config.yaml
d_model: 128
d_mlp: 320
norm_eps: 1e-06
positions: "rope"
rope_fraction: 1.0
tie_embeddings: false
init_std_up: 0.0638
optimizer: "muon_variant"
warmup_steps: 0
schedule: "wsd"
decay_fraction: 0.7
seq_len: 256
Each number is 128 + 24 x the weight over the matrix's rms, rounded and kept within 0 to 255. Layers, rows and columns count from 0. Numbers have three digits each.

# layer 7 MLP down (transposed), 320x128, rms 0.214, rows 129-165, columns 0-127
159088169130102119142171112103111155106122128149127099135140090115091082179134094100160128147095112120108137086148145130082080126160111141146155116136116133111132132099164123128116104122103132120120171166100118161118122182168147172141103176117132142137130132104153094117129154125118157101157134130138100137153136134158130168109064100143146112101145129119137149153102130133136146140079
148141123139085116109121131149127123147111118158114129149120117124115160136074148111149152094091097115108115127182168122098161129114113133100134126110164133138157098150147140135157093153163077122114103105136124139092111153132138114120126128129085113132138173126134115095117155149164136110153140153146106118129133083147162119164140180158142121132118159093129143132112130111126114098131
147158094158115098095078131132146137157104118132118154152092134108124187161104149170143096117138146138129104091126168110176117136108121092170136145161138101161102108126111121071133094121126153115118131122135146126124145145096117134108147153138134145132165145131128087145149151106085129121139132139142111114103154105108114150079133152134139110155075117128122133132135109115116149119096
103147110117156139111138174096167132154109144147127178109169138118138101164111113139115135131096151079163133128129159123124108140119117178123125137153148129130141106140110113151122112157102120058150149118116085136079087135118118121109118152107115133145125106110147137098132151120080101159155134133131099116142153140126134104154113126136125142154106132104153142169109110147119136113094
146130156165177124111134133115123133109176087148131133135122134093163143151145111120160127101084091101121173076127122089105097160121157130136128119167136141139145156104089156122076096118137159129120146147139149114122086083137096150144104184135118121096115125120191105076147135118180085112144158139137125166097119125128116115115096109134104159116110147092143088120133134107153144156138
138091135127170112074112124107134105124112157122100149124137144136113138168140143119149075109137161122123132113118164143101137088184113134144117165093123154159151108130159096114116100124132170132104103077164150085120155123140136099082098140125146145158109119130186098163165104139124124145092142116119173120111109118128120127144106092134126133120144134108140138145088144128134153124143
141121117143095089167084115117134128157129135149136146122119137143097153118139148108160139119092125065142178119121154154082100101122120124123168124116143118158128133141151102135087121112140149108100124132137109110131120159136111126097136142162162153151134161162089112147109134134140138161158130112124079131134113105190128144084057141112097108119160132136162127148098085160122196138106
119144115147146116143105163138150139083125125125147152121156134165168113090122133147092120120159128148150082154123124140119144119160128142123136114100173093137115089118134153140110112102102135118147153106163114132175131136142137126144101121115112173066211153185099153160110116119117112128136152136074093131131121089155107140118106125150172135092129133081098116122120076137104114111150
099152145160135155117095102109103133144145116136172087131123171150098103125113145132153133122123094131140129115191094157157127142116111110126119140100135119116121137122167091120178124133135126143127127139085137147130142117115146128147078113143110115130121125166110102143141129148133135100129083123111107146131147163136112156145146126107113139124127150145095163110090097101084145106149
129156078148121084144105115106128109130105113117118099193143128121140136105109119134145116143160086162138108132161155113129135137161092137144171159091106123132120109113104095149102129103146108119130186108152148136111138146149115145157115107131114117140117146133115095100149137088106128172142105114134101148141143138124134165113110118113175129155106145145188126162096131126153115098107
137118121096160112133139150120147126126122114090101106095137166086108136122178104128064136126132136140135165104110125114175164156109137113136171143148152147125111127110120098148081143126114148104115147131149132160119129078099159126107108143173135079121136114090156119111143133135115077099115139163156138106147155134109111160165124139128125120137127127130154145145138177116140118090096
149143116128111097152113124154126130140106126134179149159133094082152139113125123122135157132172122152105171125147121140098126117106099067162129132117125108153129128164119097157121167103108153126145115102137100147111131197128133148165098162152119137156128111168096129163133133128120157151144100101150089151170102079130138100123100099087067145113074084111130161140148107116128142153137
083129138147126128096149161124110131133111108164106145147142146082131089122169138207093131141120134092129124134154102156132092120153139107114119133181147121145144133132106113073126188137127132149124124116166113133109107181091145100158148143152140114138144124126104127108123121087079171133130137108121118083133100116148132116122091137179123115109162090151147109117156109100153095167117
124162152134111196154104112099130158132159078126101138126113145099142120154109149147140131085100101107104132139117149150133147160123131148139161102144102103123135134143107099125149160119090180145117135075126110126131136155122193100112101138111120099146126125167142129087136157128151111161143172095101149108178134108096123133121135137139177140113134164112122118104129097143110111137078
117152128110145114128159126082165158171116154148124122141131112143130121122116124111158152060114099111157165146133148096097141140154187141117160141132110143124132127131104101159125118101080113125102158075069139117112128129099145114136147145111089160176145138132120133130093087118123131097146113165088149150112132116102122163175132147206095087127101121171105147149133126128098101140102
081125138146147122144103126120088151106153099109110131186137134144149116136131136112165147123088139106123112130114146132157147081136123111138124127150153188131127159113113112100090137162153100125117109128094146126152118145127155100157116128139129144116124099139171053140089163130108144101117169119139096135127141148163113140128128140155100105132146149106132130122121104149127101150122
151125125156090136114138115156151168158135122139144110133099141112100136119107093113146104120126136121106099139134154187141144178121124109117094139119144132129128123107170138132118159135145148097122107132130143159109144156122110142109144079121108145112145096130143111121117157105135158127132116125106089138118144146155084136121157120140091153108146127097139122124102148160124142101116
136168118139119141138148150131067120068154123136142136106136137133170081154092170116123127158105096143135141179099115103103128136092118123122139124163114136103113122096100132118072138132121150128121112095122125127141126136135109101115145189124145135103099137138115127116160135146057145150126190136153160109138141092151148096095144148114128131139143159112128110099130121157127140156152
138157158125144124187105121160112115185119107122147141111152123128148110146151105142083090131120114120105137143138165152169105122172137094136154163124155142102091134151112116125123135141115174151136076140151126131098121134135136069088143115114130112098096119185109174124112094136088152110120111110126150093120116142129128127133130168116143094122134141129077183123163113123121121095120
136091121105117123174093135091152133145128136137143105129102134159162099146125160168074120166115107149157168129134140144080151118118135092160131141122090139120124127135195115130149144143118155125158110139146132132113145113098076101139119116113093157134111115133113105114107136095147093112145141162125096093120122133130112072134085129171129144146117109132174108177141122154137128122157
145102172120152143150093135107098090107120118116093123190130139159137123101136165119169112112141096139080161122102118132160187172103130147128098136125118098137108137136119149118147144138123096077095124147105132161127118153154128166124111120089116087123145095107128130094122142116129118114104097116137120128110169165161111159160137127132103157169109130160094151151138124161148123141133
106172114120156129085103132164136147106144104137129148126132112162131134125117145150137112081153125135147142086131139158137122129112132128110151166179138098149182151162170096084141109118126073112127110097131134083139130152126122126150108058145122080112120124133165130095095099132163137156129156100162146136130113162139132075117118134169180088164132127110139077149148132069112124105140
144121105114144129111159115153105123145130142145117129123149078170124082142130150115127144142096105142120077150167144165063141163117111139101094140101165136111117134108150127126139113124142125127114102110142133121091171141145132142169128120147143177128092141098099160151164130121133189109092080144143131135134111167145144094101142113109130116121151133104131080131138151170132121092106
130129137157142136136088125143112102113137096121129165147112113109116151098131099106123094095122103179126127110122127157169190117143112079097081121121142137155121121103137119117113170137098140123162141141126114148095110139122089131145168129124090157141118102082175083152165192111132127124139133167159128122138153170114087165126131147072145166107148105150133127105126133142117134156137
126113090105140134151119068161094111143093179103082143132148127104136157160144154143108103134142122140116101123155142105085121130080117161081129147110143138163178119134112118131151099098176097131162097145121129135094098112201131132092116108170092121111159164112109108118085137156188095158134123127141116101102118072104141138141097155108161142118140170095132166191137142140117138115186
112191128151103127092149116105151106136120107130114134103142149111134142153153126101156072140107120118162130074138126112075154136140102124166112154146103117110108148157125128164116098127102105162120123123145137096107099111192147120106158110148104072150106159129087145147122152113133152116097070146153130137161122144113131120116120170116158116144162160147096142169156131114161122071155
145123149192138126118082100125108137117109136152119156124096121105118123156126135139107124115190117131107123198082099143078140124146115079171131181125129143121104152092105137139151112148136084136141125138101125121096123118084113109156154151157148142139168117100165155167109153146123084093110107147139128109111124105134118165115148104119148144136154141123083135136115095120145087138181
125140110132144128153174154118105138177127080175144069147156162138154093152163119183134161129136130108168157126163129106136130120153087142091092143093115171107112148162125100117155159127120147132100122110128132115092135112125138055130128096133151131143114123144145152130105095137092084146126115120153166077124101136114154100129127094126143086152086072133153149127125138118098120153116
092147112141132101142142151133154118157178087144144133132151126117086171118130096090165118116090106165126130122118136142079127078097201153108130122112122144157154128135156133153094117146158125154116131125108131104111151119127119090129152119148135094120114120151082140169124117076125082122090116145113153121084127163127166128130126133104120131125162158124116118154153148154102158087166
134159134148100127104146083107123148117137126140118124109180136118155148132169123099081116198153098158115139119082101119138141098120131095136101146131115124153095062149134090136151104074144125123153120127158167130114139132136117129151131163134104141117160116158139131164130112169152100108145116149117094116168136109088139161125122105122166104125129179097110087148151108094120122121132
115111107146156120099075095116105151107142108131134144141090144139100125131111121130146136130158143128145115161119146100110108141136116109130141111119138111166166101109153093133144149140160133160165144101109101157149123141112109112129145117149112118124093124146103134139108133153132113113135134156147130126129094177109117134098158101180127151127180149125105148148164118098130056107160
128087122115093124127168169126128128127138167110115124154113163139124130102098143155152127137107132120085154131061161155157132147149130146142162114127129124100111100109101110135125153171144108162159131129127115129140142131134128176148150094076144119138127137173132111108139163102138145109120168148105166100098099148108117120175149155122130097095105129099137110066120111108149107102091
118131095167138100129188115127155157185104099157110125122153123106117089156150174156137178089094132153097062143120137109116157162144157144150148113141081136102122114115111134150101127173102103122131115110152143138113116132112108094156086110156119165152149112128086119134147099139137155083085101130135127148105152115107116087139129112150158130136113123067101172106151152183105107131171
131109102144130164176133168071127128103114124130110158128126145115137149105113117100074117141124165124105083143124154151188150147104110088144107152111126131139095123123147125140137125100097153132156142127105137155132091109157098156131141126125121098113180094148095097128164089125120124153150158159126135097148147166111106135157113136109193127118157119103122111134087113106106106154138
117106126159144190131115113119148156105127121176130152123126128111108157131137156134122152142151072088152120119192159121134146082149108097171116126122113174108095170119120094103127117138151111120146136153091132097098114122150115136132110116166112149138095141147119170123121152115107082121121124124146139156108122081124141104109133146100104122131139138153138101143137090114116106114154
092112115149129091138155084180104125130128140125115133152181111115095151116136102069135104160105118156126107076111150148129130124139147118110134099151132138129150152155193111106112105131135106136135171120141098081110139128125133108120118156150077141134129103158128154151146072141117091137119106150127126138146112062139140180136098111151152149140134161150136142133149080090163122123137
136149127104138136132125134107091130103120133120086154105136124125126131188099108094158099146142108167132125153114161163099124141121158099166097110143069161104125139126136137123121150107146114093144146157131100118101114117141095151113151174118120136134153156094139104174185143157124116111110087151102123122092139110165140149141109170110156136175134112161139100091090126151110117125109
# layer 7 MLP gate, 320x128, rms 0.22, rows 130-165, columns 0-127
129099125155123087074125118117152152154154128155139091123091129087129138161117169107166138071150103164118125137116129141148178139137154144077137148093103130123135131129087105122091156137077138128099108125159099133087129159132150130082136127116076141116138165125118124081119152144135108126121141149172144110130104133183150134124114171164131164141099141121134163155108126117124145162111
118125144121128171092190116134127144135128102119137147095091115106092095128158154055126158165113117134136156111123138116105118110130125137133158106092101127115142108119145113146119150102118168169146129149134175146120071130140129114132125102150100083144091117102109107151112134126125112131204117153146201088106136126152138152106138094138128141125120124119112147100149097178130140167144
101141102136117141152157110108086118094109125153143147120131107134089098101073108127090153124127111134100118108145079117109125152128153140131137113139147111125138158170131095143131140131111178109117142129090111106165168203137131140126082101173121145131147123120108142185109125156119119161127160112146105126145104154078170140164109124123121130092132136128096147147119119134153103138147
135085150099142090167158128110134138125120128140117148136073110103108142094094071115088114111108133117149163124120105172113162126091138094167142129136152131155157147113127135095136088113155100134126170126145143183113162135107111098126076128139147141120125142103129143138105177110141122152131129149163144100146134154124120172139144106105140085086097138182128124136131170120147129109118
137102128140120123123132135155157108124131135136125167170109120109145111123113144118173097083135119114179138168126099103134144147132076124112103115163120137138191095150117096106135159127099115121117138129136123114115116112137121106127138158138118135135109177094133164208129105128099092108145131146098110159129116112144124072140089100153137121106135126131100134147142085151144144108165
139118126091135115126094110129169142122159139176125121133114111153144137184147129138110075111110147123123148155154131159108162118153095135108170169158121143152128149061133154158102110103123134104107159118091096112134129047121140159107090187146154160154121153102118090118124134107087138120136094099145139145110104175127155132111095161124117119105138117135130112134114129113139153145098
132100156116119098140138103156130159120127096132114108122111129123096129120130118108138099132121148107161169108124153131092125061151117117127146082132098188104159096147174129115115154141173109132138104155091164144177136105139091143127108141095124099184137109105145128112118145106145106111157128138144149157140084110067115144124113153132169178136128120141128142141140141105151145158118
186112133124108129101130105144165129147101128106154148153101106119153136126148151128113151125108128118103096143103117127139080137172120118151120107128104126117114104168117110120131108159125142141096141094104142116156151146144082077112111141115113113142183134110127112117122168139129119142112145117146160108147146109117113159167129163147130135169109117115156113101096171140125176123135
155121168117127075119119133117116119117149172064124121151108117132148140124124110130123114129119118102127103133165146132134134116171132135116096141165125105136132107130142108067096152123110130120159179150134050127144132130133097135103149168171143111152139134113116166109084147095110127119173141099127112136155128136192131110140122123079097105138108164134143115117167131133100114109153
144136136084128121151134121179164157155127155115116132141117145095124144134107127111098131134155113115180163126099141137166139064124182107146133110118094156100103108143086142103083092132106153090127160171131147120155146122122120105136137110114161136133121106111138134095155121161119116125133085110165158116130134127125148142105124123084122124144120119121148188084148146143112112135140
135110111116184120130150124119157176140114088138136160173097117092110123129110133151102139126109115123136167110088162142156110138134141107129119127180110139134114151141103173132115100081130158132090139145176181077120108145089118097123166160111122152166140165112117092135106114170129083117125160094135142150127121134170128121102101141136147153124123076124099138134082141121147169123129
147112115049137147141151115083146100109162151161097112113172126114151107133147139100152087121116159137118142166063120141133127128121125097111122102106131133125168111154105111129185126113122116191143145084164111135135158155124140130122146131120140110130102110133152143103092107126162119146139110095130171126085143101159121108122084126151138117148122148132090143130106138134194136151135
139158108142142109136133078154090095121146103135156119142141145143132129135145094120164124151142153132079138156159147137108104145129081142124147151128135147084119121081133111118110122127132147116180103147094091114145153125136140145136164116157144140121137116115119157137082079129171127144131118124092138093135134133102147131112111131098137097144119086135145100091111146158107147137122
095075157101141140102152171108167102112125098179142150138104127102110136175151135168093136110134113147112142171105145133072141105164109145166121090159119137138128128142147122085067143115141140131085124114129137161130152100159154108162129100149119169102145141112124131121125126145106144152124098077124121135119138128121127191127153096097124137136082123137081098136127157107142132113100
108155141108083117122142116123124126158151128108102140146109085092140125136152159124144088131121159147111157119129103161140115133165097122160115108152121163105124146117122099143094132114162144161121101149158093123094159142103117126125149134113153150079117113121130115101108163130136138132133104131098117138151134135158125156112136151137135131098096130121143085130093161183068172130116
157153141089094101099140098153222180121116120152094107141097156104133141168137094146167112107118106140108120136124132143114125128114149106097110064133138141119160107144152137134154154131154162107098131102155161137130151138139116116133114095130104103150148130105119145130140114187110123147120119099126135111146132121159133145133111110132163097114148090125117126117143125142156131128120
131086139117096101147096140131142157169113120083134107153098125147127159148107105129144144096121169096119139127115162123129107165168128106074122115127157133123130135124173120137136142113114148119138150180128148136116160108108111073137147079152085131134174102102155121128173113151175114158069109098117119114131103166129117086141156169142120115151158148152143120082107145115113096140152
128131098106130132098074152116125087091130082131138154124145078095136116113159123133138108138138127102153161145147122128106138153121090116165139123129096134090107109150064167101120138129086177118128117117176125181099103190150141152089148129149135105137133132157100156156109124130159112088194118105119125114106153131119085137128125136144100129138156137175114148131135134146177148130151
172089114146168141169166093163174157147120112147114115150111096129135142114097090117088171117131149146140133136143172122159126125087080153104137131134138143133120102167060155103141142109092093098110093126134130128112143126110099096119153120146189088132132121110117118121152105136108145166095108167124136106134125165107156125126140173147110108122132120119142137098146151095134109116099
148164164124096152108173166156156123163135148140124130133105113069103122121159126094158114084132123106095179120143154115136099110146157133165121133127110166121106080141162130139100103131134149094122144128131130082120117164114166107111104127149139121091102119137105131121114154118196126111136088114104136097133109147120125131124129096129123132180150111127151148118126166136122118079146
145136123147146119167133158141155145105109111115115162143118129162148113134107166133141122131142137136143156143162108179140066144135106145119154106154155127144119127126089107135116162106138132124127136138142095123112105143102078161122094103119133130122099084106118150119099139141180126084145109154117072122113160121186137082169095119079118129141134151139104082124103119105161149123104
134096134118157203114090141135111117148145096139153112114172101150138092126126133103124151117144121111126154132152121158052128117115112124112146108101116123120119156119117156139115155143090153127098129111120123172131155138162155112181138132172088140150101161127119117134110138141118074131171086100126119196125147132148171126111123129150113078087133105082123099112139147134131145118170
137074176117116108147087102153129124106129111110139140133160112154126145088127057099102126121150112149165116143155146154095175128137140161114087129127134120103106105164129098166148127110132108128159174150156151106139090152127134107111108137126133136131092150104054154142161109128150117120129107151129158100103101132138119136122136165115108128102142112132085142106152188164074152132143
129078085118156132166192088138144083135139143114108118131118157133133121128125110136123157104150117137110103158164102161102159124114088133150129149113134144126127163137132110103155136128095143152096072132127117155163153138160118111109089083116144126129127088135102152163101110139135111151119098125120136140089106129143202163075095153172142110135116158122057131131128122185150126145111
117091128117125109155119103131198081092154121129089125140089106169142109107144132107091152115139121168107131133115114127097142158111123146106146132082163120167145120118086111112112135106090082117110121116147133131138132101133105138129151153138116177172124135160153132193101127163157131142178097136139134063152133137139124177144140118121124128105118112144097115127116151125098162164095
153112096110150153048097164150114146084130120089142083120139118145115153121144135144146138118127152133137120114163153141143070139101142107128154106095146111110151116103168127124118138104120105128088141087147131092140132112143158112137080200127153177141097120127145137111116161129125124143130122091116108131101108121146157126151084158130127107140202088166145102106137143086134164167163
134110116137117106153114077157108123121083099103105137143169097090113143109138111119130098100130140101123126119151121148073137135177089102151137111144108116159155116110152121158117145108153137193124152164121095131154108127131122150096137134147108174142139120128122115141108128159124110115129150150112138148145101124156155107108151148144119133141131108109123149116114122144139083172116
151095100085138124140092105144125111107095099131104134085140161119165141159145129144126119102128094117163088138150087140087132102160107153150160150116132123114140118106168118105138159127069119107146146097139158126153110131132086118159130108093151096141134143150153140147149132129128137066120105107160150136165120135132186155103144116172091132133143131136129157125085130107122109142184
135106141114112106141108116125111111125128157122103102125132180134177167167153083112091160116115139164128092122178087113114131125099121116096151101102155119131105163136130131088105150125126107154107130126108099138072152149142124115148133130164102127135127134152097135111099146148143136138142127182097136154154099117121109191106128149175129106089125159099130138172155099117115126160127
122142151145131103143144108142117065100150124127088125084081124132126104122130139152120146100142130145121129164150102127111151105164153106117109150132103128114123136138179126183123126113097118135100099152196151111133166134147144149120174116129118114152119132145117105139160102105124106096150164102126160080108127127107141149124116125114117132172171111108173098150131102105142169109092
159109100104129136118142157112131149138110122079127177131141100160150165128116126123095115131099125159112172150073132167178156088142156153160167158097108097112108106111096143129122145105120104115090116135126129102143120110141113140151173120116096118129080118163168127131128157112106119142120131147130132111128124163132121142127140164104130129096162156150106127098119113104184095111125
092086118096087096076087170138160149149175105121087096127117136113105127117109127144114122152144144086160171116112127146128134144189151115123137120116126148098115116151160122113148149145112125158181126120136135103144181152131137102128067106166114113125156114154141170117159116124113106102125115104157151121137145123094119168103129123132135129184105085075148142147136131150126142173131
136164112136152172157092148105118088127153117092140131124079165112120110128145171179185138138153091127143142109147116168066119081155108080149118096111132135137135142087151128124135118110115096098140113116129137082126174154112119149138138125167138156089103104152114100157135154151113135132109101127142113141141119127119142132153112144120160129180124065098134146141102097118135170130135
156114115110124113135137141152143080098143115153123145126133126124132065134186148161133100171150123126139157135154066118175133144122149149125114138128146151104126155114137114107114136114136109174151116118139162121134103116118147092135118095180148104156081104106107153136134124126108109102148096119140134128141104105171125121144130056140155183126084147105137109137127100147116116124089
163091075137156112134167145140155141142127123131132116076130141146178090123093107132134125073121115131141137128170120150103106126128127126177097122166117170119150100121148138112135154125128176097112128097067112132123131171160141137106162119100135121109094138150120127122090132127116146119136151110150154108137114126116141145102149123161110121173129091101107154153152129103117076098117
141096100168140170164151166090142073160107100139130120147149114146148139166111147089126098165106158077141119140192096136102124115133135110140133120148153159133096089108129158179130129102106165097116115139100167138106148095131109132133172088131091149168143115123081127087075144139091134138161118161153171152131156119107126115057105149137117122100145130082141118094180109098081133148095
# layer 7 MLP up, 320x128, rms 0.231, rows 130-165, columns 0-127
126161128117125117162126118145120092144127132161129133147130158142155099094129168126140158105142162088155137127106136115115081102159137108138102108080078142121130130117137110149183124110092148118164132170094168173157114119173119106103159091117152121153161134127146120116130135152100115146116108112085139156112169126109125154147105079127121148142108103126135110117099100117134122117113
146149158129161158137146106150155120118126090110151137173091111134109135131125138132128173107132094093103107093110093153114100094127156119095104133075153130165118126099101110121129173138141096093135151124090127106120125095096116136109120149112128079149167088117144163175105143144180086195168139135080153119097158129154114128126128128119143150162127149155148128107124132105106110177140
130128103106074138140103111143141119158145150139141102108142157118127136139113122176108179107155074197160096130130147113139102109115153098148139114126119120145129160141096143141145083129120145155130113110177107149126102119114102118140165132113127120117119106136156124100119120185140091080087137097128154143089165141173141165129169110139110105142127130156142123088115101114132133116110
126132170113163149118125147170139103126139155142092125096137127137128107107096123102093115128149109155117096139150156085130211098136111111120132109105148106085138065160138117151163125164145131146127145147127132107169081106093125120133112076115096114156148147146147171127109107158138183156084138154116129119131139154122131104156137163096137145099128109111137154126110080129117128143179
119122176099143085138131157097152119136136130138107142094150121141129122135142079131102132119124130097122145129160126113150163165155175144095122118134152092151138123144128127111152137154131098113153101118131141094163126170146122112130122101116103107083109107122091150107129119140107136139147111122149114153138108139082109116124135146199100104137142130119124159105200121126134123165076
110127167117153133130133132068133144142094133182118128134106104107122090164117139172104146132126142178137133097137108118093142108121111115113121118131146121118151135143108134116134150139110131153117125149114163113183192128181137084143140133130134119106144141124091158164118138158124119095144095096104112135100132127095102105131147135142130151106147136151159131124112126145131046122140
163111117119127147118088105123129152136130085122143183118126113096146113110145121167162135125139127102128161164135105149132115105143123129130177115176128128116160135139127139123130162159157188132125057118104141144118103162121151133126120122156102142146111138108102160152139084163130119108130178098108119119110087138139130107077130164155109074138126107128088123145132101112113095128099
140150107131149117128141129133141074135142129150093115132100151128100099155107134118146161149144114124115113150107145092116099093114166157119135098134132167138133096095188138147123146098128103133178108127168136132110105110122124121113160124114165145150115139107123143098103130136144152115144136136110128116146159116101117140143113168094120118141115087125120149115126120135168157151137
142130114132162128114143145103118098130121114139097097167157141102132179137128117112160146090083128146159159150103086102146125114173112089143153140146151145129164142139148115126130125154121122122138130138126165140151128129137142131162129131112167155153147098113103127147124118122101132159103095147116085125089093124085098120143093104129149087106146172122109139146157109103162123115139
143131167078157136125133096107107186091130125167124112122124142144117116193108085062141153104118125139117110114057148135083131125141124154106156150151176129112156148105132127097107135170146125125111120136142139114153149113119114108125169145163148114111095119120121158097082152124149157158153110167101126127102157150126126104105143103115104139109139131141135157146121137096121105159119
094114122132113163161103123091167101149114160143068105101083139117144114152109102134132159140105181121140076126169109135140127143118145125131130159170147124107134142144155098138142114126107156127128109153130075167170122148149135145167133113124167111094138110108075146124111180083097085136144142092124156146153110124094136118144123155097127092076137140108119145124154107158149107134112
141137143091119153155094168126132100170128138100148118120187117110131113124146115132154154104117108131091135084113165134149108115122156105051118117121140140140142113110116131140114112142098146144117101127128108124175133120140128131140115116120138152128123132149115168132170114117099144150138055110089123143164096138121126146163091119114132132182112110177172141092152152125106141118147
106163135138171122157121157135122137123125107092111113111131117117103153152101075138145120112111140118149164117099145150167090101120192103143157138111114107105081117134116122119123141147127113148122113124146162099164169146081163132126124161129121123128127095123153110119145136131120117165124159148099113154131116130138145139203145120103081162092145141123129091136107134124103112116112
165128099130149110160119136149135148141106151153174104118076121144155133113121169106061097127124112127111102157105135123194151151131143152127122111129124104091135123122145126128134112127124116097151128087145110149117191149107116150109096107117111175176153133119134177147154101108140066111086155117140117171143109090103128156159125119130150120139114129089129136157168140101081099121125
141136155095078089093136080140116122131107125109137123137120166132170141147146128125155106140121146156166134104148086125147161134156138097121145105150106119123149119129128104140084116139161143159129103140142124132101137077153119168165116158089113115086122129126120115141150130136107129157143090146146123126088113134119154116140114130142128158117114069111140102145164114116127142115163
118133142142109134133122119085106133160143141144110130166136107104123142182138151149120101106125146138113166098153133137109110123129092093123173177166118139163143131171143154136102131131108136141100117152104124136136145161128104189115092166147107113133131134131121145059099123112077089144137126143120093156114158130133135117107131115157143182117120110138130102101106098108142127106116
132106070120111120098131102142148143123129148151114128117106138111111166094139133138108139089165147085159107120120168081146108139113116148106151125101137162130164174113147184104094099098151148143136148141106132119140147142137162187163149107128114157157135124089129124111073092138113125149112081147138116131143096142128152148141127125095144114104123145158146143108131121123103136162113
144114142116107138195105094126097150141118160137144096159136159104122123146098123063153080089133121125119116109124175134153107109094133125132103127114135108099157144127168122190121109147145146133157126160124117113132118134118129160143154146132123119082145128096144112105121100129153106157134136150152150170137103110101182087083079120129110129126158099114172127145126131088141115110156
161147167175145133096107105132122134142164091083123123122124135146145155143084128137123151150127120145131115148084101119104088105136095150167130098115131108134125142144120125119154172151163090112130127133107097126106148096110121136138105079168122153118109091121162120143142133207130121130086106147136122119136111128129084212158156122120118130149166133144149118128143108084104111138157
083144136141144151122134175145103125115079126143105166174123128103108107124175085104141120103136105100102121147099125126147136156150133129142133156118137122144082131142133159158122112136151138157078109130122144140145124161094108090118126167157070101123125137124104095148086107096112130109171124116099112138131089141105122167109118081150166181152099148147135123129153129126187161145153
149129110133170116113141110150150145090106135124164115144147119159105102120146160103115113108094141145123151144141083160113109176134125132120115123138135115124117109119083121141100087107114076103135170135151118130151121133132108168138114113095129123136104111144089142135084158107160167095174120146153154084122168105170154147138073104140126140140173106157147089109135104127142154144120
125097141157178139096155178119143143118120124138144142115132119134129139139122096123085140124133147112134164164129124125145132109156136148164111109132190126142109113155154134108168146105101094163160155129111148137163104141116114107107152094148093116079141114105112173157078108087117106170121125115125140101148148124124070130121152134120136112120092120138141092113152135126110081107159
138098123115157133152194184164141154119143135156130157126121100111143111108106146133108138090128147125146122113186136158134073107123125144159121129159193114139126142169163117193157102128125113138124141148153106105136121152157141117076103123117163158121133127150109115155189141125124126086084103126095116118115115107077100140120105131116087093136120134116149113152127142147124105089110
170088108124160138159152117132117092126147120108109154083134130130095077118153151132104104068126115148145133139122104170132102123097083154111110152158171171149156135136137134082115117112128144070111120141159107139111147124135160186143125110111135122151078112141124177145087108147146157151115137143163087124130093101148148153127120108112143182121122073127138138122109133127138117156174
119112056154155062115130126122145136100114149125114097136092134111135134097157135147131115108138170171155104120133130126140140125198121157076151111080131137135115149125124135139149137125091137085108163152107142128158129128093124169143138160140161137141105159126091119158133124111125103112093136146102153134127101087133132170150137120119128121157132139145084110115123110135115151168124
141094107144102161085102156126084126113166150107099081124103135147156120110101110114098128109141123137178114109110124122120099118107116105139179167130106151129152091090151132159109141143113165136143142113158099122114134160121190124154088142129172103075135119101193121129157116110179117147131135105121120128096128091106186108158121136121114116112150105122158125098140131132124173146149
132138163129137106126117132172112128145115132142139140150112144145132112090114119120160144152066129113123122105125079123141148154112175145116116133108148125161142115120093138092122104172130137118086122123100133069112150133137155130142082127141161138116090162145172116138115116101133143117150160129121095152150137126097152094144088143147147101121154132118108132125109161173162081121115
146114127165131148161172120124122141139158170109101158190074113128100140158129178108126148095070143111125126122105164105130074091130129131113174118160147134169129148135110115144097126114125148116118142132131121106077110157118160098145159129091125146104127147160137127107138122127121127118168143130104104114103107118130111132149162143149145103135144119138112085112131113152132119119141
122126067139176110159138148143161128125123122144132154127141138153139143153125133115130130138137124116142120121144110116101155116106138120123109105154147136094143162136119132098164133140147107146155185107133154171156171139145098144133092084153114126120130134133106116128115164113160070133101098129118148127088145136134108118104081144120096111109168141104130104166103142075145097091121
118147138136107106141118112187114084126103150100127113138106135128131142153120135103128130089135128152151095131112139191142102145157109112133150128150099116122093157121115157153093171130146135097091127122157123102096148120118139090088140115130116086160141166144093084118123136117133107140132099142162144145126132118106149162145153174113124120174117112133103087129136124146138150128073
174130130114157127133172136136158122098153131148139102128109085109143112138144148130106111172122126177121124112095132136120100184163101121100145115124115102108132108103151098128109105134114087174172095138106132131099180089159164145122128148114109158130136104119122134119109096131130123130143117119109104119109174131130120103174139126116122140100114125152115122130147136129109131150121
165114153159134190122121121145130114176123138110119145123107075145124105129165146145162137091127136071105175143086135133117141109160129122110093136145147116149124149101110112111124111156170146103060130121092114114069192147135132121125160098164128132113096143133142101192174157132093084117123118114113153101125124169121118115095145155130130149134143131127122103168136137131130092071115
122114150127109122104123124084103118159149116103120087123120147177097128143152140190161146106089114140142082129121123157127141119171149147120161128138126125136106131073130156118104139105126122098105095114103105122121150118120116132078092090108101155135137139107154159096126155127138145139116142164151111109115124115152133159113116165078116118153147167156100176111147158128159164134132
098121113118115127111098118140187123088133113113109154114117138147149169118111164120100145075144142128108161125097139112120085168147147114133116150124131137125150117119137122140135138136162183116107151161096120102152105131128070120137145111105154139132098101153095155131133108162169140079184106152122103147104157156133125136077119135128147112142166134157113127114130119095087119132146
145159169080118138134144135158175149142147129116163130119132155080134096128137130130125114140133096131146140169078111180098111149143141131136142144133149130163127114105091119116135148156142147149145142132079097158113098136095125118127100117126149126110107140102134112090110123130117142134098074072117145164138115137117105091172128150105105090122117100094121145110128149141142156145126
156094133164142145147104119134073126136116105097159088111144114120148097080124128113135111145125121110110088091150109137088144126107097100136173149159181111167150098174125137121147117099083136144167132099126166132184131152105157137120116102149102118143138109134140129147138123132143177102190152099149127148117127117094127107117122126167125100131082123096154153149112103132116128072160